Each number is 500 + 50 x the weight over its row's rms, rounded and kept within 0 to 999. Layers, rows and columns count from 0. Numbers have three digits each. The size before them is the row's rms in percent of the matrix's.

# v: layer 5 attention value, 192x576, rms 0.0377, rows 9-29, columns 432-503
# o: layer 5 attention output (transposed), 576x576, rms 0.0457, rows 9-29,105-125,201-221, columns 432-503
v9 108:470485527517480645485611468504526544559423499524502434433523463560482542531637498463494444517482497563424563510550521505579457523548495554474401602495464477453570513578446493557574533591458475547529508522567408454521
o9 115:411499450475487578579533481524529497581478556622490509414435542509495528517551477517487463598459527532495516459548482523561501489575379489503465526514552527520540473490514585526519488644535520470590495456533512485449
o105 104:521509488436473556496545480512500476513496534561594499419542560507591430506566484480525494526444502519527572521521494546527551436532449510464486556505543531559546481525543504555601527562525519502504517482513515529472
o201 117:472477465424452533470525524517535443530441514522543458478496537564531514489518538470432522516460555506556589516494474561546507473548456535465472561518545549487521421554477528591491513622538512532576512462555473468465
v10 107:504611494464529530496492400465476537438433420557466446577474540504494505456574465545502514523481412529500519404476527503497516577530451621567484506385497612528531493529508471464519591560492527612525499475484456481537
o10 112:419577404506461478501480400448500494458467497516441461583491526405535478445571522544506550533386479516437494470537504548552532515509447544500573527548464530517493551515512488473511549513488461530533505522432487513510
o106 093:471560391504432510502478435523455519416447480538455450491538580510542465386594521554505595495432506523527472515582485498470498528479485538498474484521524504478543547440490462473485446532455468509551473535498430537509
o202 121:523579401461395424521489518480457537530479519527452534489518552490537489483568527532484453529495509538485466471583532529503495553565476563511583465502537516474500539494573425517503563560466499451522463530456523477506
v11 099:465516435429512515562482524557530433553532543536523455459424489472506427431464482558491484452537549539448430492453407595417478434584591616432523480485564460475477485534579461609386479375558453464565522534525491468538
o11 093:446487665569538524598519470538515460510543517537587470462481468502437486487450424456454460500622515502530437487481470559422456457473599566455423497517454506514530499589560428589501500470471473511459525494502452453493
o107 091:480436582556597465570518493499512453549551536556543483481453424501444418446448462471485444451687533562468463498400495538435473459541646517475449536568390448486502435569632408621514492440489493520476552463554443437499
o203 100:448441623527556538512468509555561439501566460532605512548384481480418424492457401436499409435595479543462476494406579506434446435548556517442483486481513530535400486539593449584533600461516565535501490517501451485526
v12 100:397477514559482519546610441394505536548487538540490481414484459529464476523605531452436498562475475497468576536573499480485530522562505495447548524481446506461536532444489499549584444496489450511486523562423455492433
o12 103:446459480523606487591561471450448480527445526524497571502454405457458484569517530488409467487568470493461462559558554564496454497474459561479457512513511559545521462558529590567454485598513469496468517502533547483473
o108 100:443401566474518442549535447443371539488397497469496522475478394374512474475548557466372482493524440533497530558477593515497441508505405524530539539535519564567496470520551526568466510555508449522489492507560522534493
o204 073:490404391495539547492448511492515522450477457570519522521513446545486467448529555512404464435495439511528497567481487542420471526503404501461470460571528518537519576553528502585485536619513454471431449559473515498542
v13 105:457518464430509575468448520536522475552582449563490472463448463523569563444464472452427528583534428468465575424466515579507460630593487464472642447507524494428443436573504490475563512540469473541423584496491456490497
o13 122:461587501475513590542457416465532476555514435575531498548541548496417560450486475457380438578546486487456531481527426463550486555630501550527557565533447506490360398570478452473561572513494502540494548476513503488460
o109 102:485465470479518583569469466449545513516564484581420535428465472513412566462476549445421474552532484441468495486591479465529434616612486598524487486534470444421404404522458446522571552494455530542447529520563533449512
o205 107:521535479502480537592450474426487532487570428556439564468467434536450478511495513472427485568495488461490534458549471409565565572561501505525548452567467477501405435544415470464561491413501537528551537529487494542460
v14 108:426485542483528537507469429531440493523473575502496481419536503425508487429481495476498536466620587490495532479467450476460511494513523468505494494541521501433447464525442472586453433515517478390489561528580528546552
o14 115:470469534503405544492450399461541503496554484469412444518516522392497494564572513534397575522572594505571476537439451511487530496553520520557495529541441489439518455464377486480514443529454445400522596486508523502529
o110 097:487416543517466520554461431517525473484477551482473466411510503373516497525485494466364506484607480563636525533427509600515461562502452499500530467546489522415523491526416470513511474497471422425561562498547450509530
o206 099:439509519418512592513472418605468481468517477471459490510503513449489444516505477506413487510627505529551507566484479550426529517480493486543573481470412486405428481518424457580533401466513478414509528488486534488567
v15 097:517552548532464491419521487502466541433467472488569592523589507557575572521534559448534495390484546373514501474502493525530573416509487486435477529515429601415438470436400459529523551550581510478494405534535570495586
o15 104:480525455548466506546456549593445576457536516439559539522576507536569408432615542496544524409525468451583516428502485501453471478571482519508528465464445487416473524428523521616615567526555526523471369517479457557494
o111 098:485541405543453538514584502575483467480477472447622500516595483530597477408549525520519449504577551447520544443512448489512536441473545518493472507469422492388498461476527419594562543491565518554462383458452535578544
o207 109:560462460561442425527404469513440503498475477439551438562536491507610545463498503422486541524546575452585551494510372494502542489532450482485561529480393493468576462479491523504545481475471443466464384480470529486483
v16 101:491538482443561477461465508528585516601554537493456531535503553453516563420527418544386493483499504530509549487360490448550481529516475476441505499462448550475395497574522431493558571531517506544480520529568489598469
o16 110:470513555505585494505419521481562585576546543525488514554499602469484528487473399478393511445507538484528529490421503445565451536543510525522504546495449514511451519492553515454502545516557503650498501439519498606483
o112 097:452543508458599510486469469602606618510525487546473493532486492374535507513461458444382485467435544397514525512417481463612492522503573558525486525516430467474482478478525484512454513519514434602509444464586565547559
o208 100:482455410602603589519514541515569579486552557550474486523409505452507454465493435487429561455419482495519507463384485476649483441545506484443467479630390437522504471521523516458451569481491500568554477441516541546501
v17 132:577488566449456525416585415561576468522475478396499484467531484488585481465501521424450538545540512423536479531521530495484517525544487515473457502484546451529566479513478553567554416534513604478453439534519511452555
o17 059:557489759522561493570586488497540419479488499419479447430482440428412504448419403456496522526527514427455539530490451516478544543562459464565493491503439523489617479491546549584516468527518503507496453523527436398500
o113 057:538452558567574502532568505444499387490432497508555452414455440436427500433383429412495548502561457466439538558493414531529492523539464487479460476467436557459541503478539541548576525503452478503503419523536365465473
o209 057:599513599588542521533522499465552393463430516461455482414455476472424465433414388517510488526520466434487524561518457530534476539561434481507470492471431553460586485478497525570583524556555400512496473541519435424495
v18 089:486518479395562409511453551476522428563523494494534528484478502438415559484570438473397450501489415408502546467539443468421544491516505549442451485422575566535438418523522508557467516434489454566468495505543501429540
o18 077:531462703523540532502529509443549521516492456484569481506541441428450488464531451514470493458496448496533534502520484481400547461486549573463522439480431533448505504518513489606528533451439451517532530530517450411539
o114 069:516439597568529524505528514537581493536472454497587482471504480486395491433454488512458530482572465493475539469496455454492499495511543568417511451442462493428531511489478512551453449446444415493568510506519395463530
o210 090:575509569538527515452537493541554505538428452496569541533501486468484522511499467536508482499505398472457551509514478417438440450470529461440485483432440531486476488436475537536550484441431494488498544484502475457561
v19 111:433445430467487512501540483529441459433595406452613463489515531571496540406557519508519415469463390556386487506522490480509510580474486434652532416536386484501603573465581534535553449469432539532441416476541534514435
o19 116:471518373503483514491467546494439516486444394507554527448500506533489492536526531416525437495552437538420492478549546527467475426464454471564525464524451560519503448533492517514538485482490554516537391497615616504496
o115 105:517513441443438540476499540504462436484478404512577449492475535561503507474442541453506433596550553559447466488542463598396436438490539520551407513561501531560503498581618433494513496510453508544509434531577604445544
o211 102:431510414484485536536477548516479558499537482472504446490526415499419530554534491483552494513517515552458554482529498492502466354479484513582509475585473458560546524519589489413510463457479500544442423590501591542467
v20 098:542457485499499540515552469476480453411453533451491563570551553519519548544507574434514580514433423480486491582540467550540489466486495496484513479455491515528549500474492431461475534635486440446477456576494508454537
o20 105:529381473485473533460485483533500501523507484463404490552442511537542560566491587454527514538381412474426433557518489480562479483538487463511537486450473489528512560464478494425450494551492490448454517540472551424451
o116 089:467509514512469500501531517602478479550488439431457508522524499515511517536521577424508503529377438484514517542495477508571554453534456470532526447454562549512509589472442508451468515524520458453507516500477521532467
o212 114:454470413467459465518561463520466458514484470460524491457526515590483605496514575363482491482440452438497471598514457505543571448569547504484545490477473496585580538567516495488482468540484403457434515449480588488491
v21 102:471460468380452502558492566455519534619472449476488404517471519470496512428439560537403494533498483510538528460549539409467497473415556429620433416442526523497546519492458484513421509539511507499520585463518455469438
o21 084:557459505480487525498507461396524407577445533496473511519480531451530584524518547481402579538530515526484515485528552473537539425451554466523468545392564571529460464422534386488458463562501511562572523501588540467615
o117 088:521450602450452551498530446493543450596517504557441543527391532431584593515536572441445557518477477531557491468556587492479439440467543465550460525480554560537464426460507398480444514530480553512600615501600532407537
o213 077:553504477474473528472539423467478480560505552558446553468456464477530484511555589546484595584472455528516492493527620421440486413437548406565467535489534516527480425426535425491504458535497533508585609556507523493513
v22 106:548521551487555422497522495537447519477431501543469506519518471491577592539515429497595449478508462603465490520529486550376535504616559479634457456454591457407548472455560465481521598460372517447507482521491561444509
o22 116:470512429499504506507545490480501508482390495488462516500509517473536457566481463470520451549513424596477380482488527515392496525605580516505483491516496459458503436490506478589578565530368478483514498520501550468474
o118 110:498494458511522464504510497508446488527399557445451500517498580516444452503440497464509467551541487609498362500502494487339450571574574490465463471517597487445511423483499421537516488520445475471616546534498439467468
o214 115:482538485407435420568529571519472518502442561451503470621565519476440501610501494456523427543554469577511409472540494498393489458587538531417538429410563379442510485497512503484543505485446540452519523493429510463433
v23 103:584414456492421459525522472494482488514536513584456603484526431531527487548415481452520465621503445485516416488552543508506502510477521541442547561506443455490492497532471537547478531514507509464460429513474528464553
o23 120:590485571452501527525543510524465521489546544587527566506460479513481511431509494480506459560515449423413482481494466512551510436467526526498515493471422458529427551542452450541463461452514488440476457500431621473517
o119 097:516426519518456544576550527551480578478570495570429582506492423516496485545428419496581426498463436431487484479554439494530471519523520537531531539511423512540478584537470504498505502463544535426428486475387515518485
o215 105:605490547545492510547492483472469575472538476591447604455456423506547477492443447515628482511503450409480488529523479517493551491508551520563509544452459497530491570506448493559523480441571454499448527528447552467528
v24 097:598587537513438441534482503485488580562422457421496516447467496496526526493457544482552523523489519589511501509583488545506459535537490476573424488476451486468489549403518477461529475544455489482418444498463509488443
o24 111:563576483410526518423524443589522520545400497428442528456509470550524507475413550514515510484411586549443462489538449505552526485559510428528509453491521541449449543343432469583466470561447534502443482523541564408520
o120 096:579528537377510514457547476546442535552446523467481496511487487506522531542493537523519527472374570526433499498541543549541456512579514452580523478566563539524419482388442450524483478518453574497488515517556538384547
o216 107:514638409418479528467605467551559543511390552477523521494599487561469503489519569542484523518338563558488437529568535550552453465525548434600498516468612457489522486467405530460486467489503509527525591520492559515466
v25 107:514577428536494561454513496533492498558538528490526533444375475577506453534414494550538533602548510453544422454426465518434513505528471441621572454500575543541536431496551466534436462531551481408540459439535476538503
o25 112:529536575590554480518574487489477471546510562521508550515439492569556505563427453498524507557576544450553461495461466642510489461562511472528542496469481523484575484505535493524505466508447459545429503426544486515524
o121 090:464485512509506489543557541423482447551582488481541458491398533524456482537488430491542468515569556508612505495474532542508552415511567518520568463567499441510629395478574493493485458531442490544467546453550526519510
o217 095:527552534531533475471484480528449389518520539481509513402378507515489467488446474461468498562466591515582513556512523556530496428554521483510541498524516507528562409558554463503498523532488407518503549562539505550508
v26 107:437494514508456536501491385474447647467545500576486615502507419504510494507558583480553476470495551488524546542430559445481558582503470380580539510432554516490488443532454445691501517514478487401422463563519475462584
o26 116:434525564431426580493478503492440569493581528556471551477494424469439473439574545467550485479468519535517486492459561496475576535534456441572483515498531547468507446523478483657544483596534447440469492514534494515559
o122 094:462428577460499532508513502442419501438505505437499523467488491456418484464551529418483468558473511540592444529453574472452572515590436497514505515486534503456552378555485511581617524505532455474536410576521431475508
o218 104:486467508476474499526447520470480539450571501551516501522564430413485511481520565444518501499535493535516456493494524493447556520525532460615541467489520478461434426482488452598607547526479500467528386507519496489613
v27 105:569497538520533433499411561467439533391436584462532498488538496531514623566452449435585434497488422551490472489600423501528458539423462423493535426555518517461553484470503510555458510532542547431522463629527439480571
o27 125:587480465451448439429459520514473543355446557421533496494523472450540550583489486465640493498460452550530527475530521481515489592551506472480608421429521463436544465449453450518490581526548556493519482549522497486542
o123 091:554562508477455493449381519550482551423432541448570518510542462538506556546480431518642444487513491538507475498509457504578539607565478409490597454389517498505488521505413515495486510533599544490521398489458428550550
o219 091:466532583505467456553528492462465599471430540381562478522565469447490569577477448504615483579526448547498470474495449468574497580542566455467582472477497407470583480513433513451421437481477553448504454526467468519454
v28 099:495525471467533454491517535518457465531533564471521468531498541425470569449539503466468523469522494483499565573466512513535457482433614615509416514486594443450440458424419500558512487524500446451489518543508542562517
o28 106:504468465493501457459492537479502475565588473422509482524481505474513551544470496427476498481437480531546524528465523487504450467487580586500445528543598519536584459496444603514469491515472480482511442542527563495478
o124 095:467484527498509460490511481555486457542520453428556463498510576415542499475409514403431488516498479500553578521476540517495486522487536526505453503510595556477525452494551467504454534466438443501548478545560478490495
o220 093:425449531491485488497521470594539489536499457435524481501545488472473584465529501360505506463485474526533577465482610465461554479524493539488573531512539614578610461525540624520518489525496397446489496466470564551513
v29 108:644608552478478466438373548514514473535468438514473378470462536517460560433442473459530479548486458470585450456567498489535469576434509542497447437489486571426461528527517475450431490488489477505515554536541511529493
o29 104:661624443468478535332428486563589510465394470409505474497495556481514579456452484431430559519434533529464494489531532501550559473487491537460491425496516510465423525537530462481479487504523498529443450572504559509535
o125 086:581584485457513545439453514632569482493439428436512431572502602487569504474437450437414520503486557523458526506516553466467531554429533531489440438516508557436456543505591439499440446466464515566461442560571542524558
o221 102:516602534523447498426463517542567571488474436433518504557481533493552488420498489481447545493399497565531523446546586532497594560494506482527520478426544524457503524564548575461473456494512506557509495526456513591456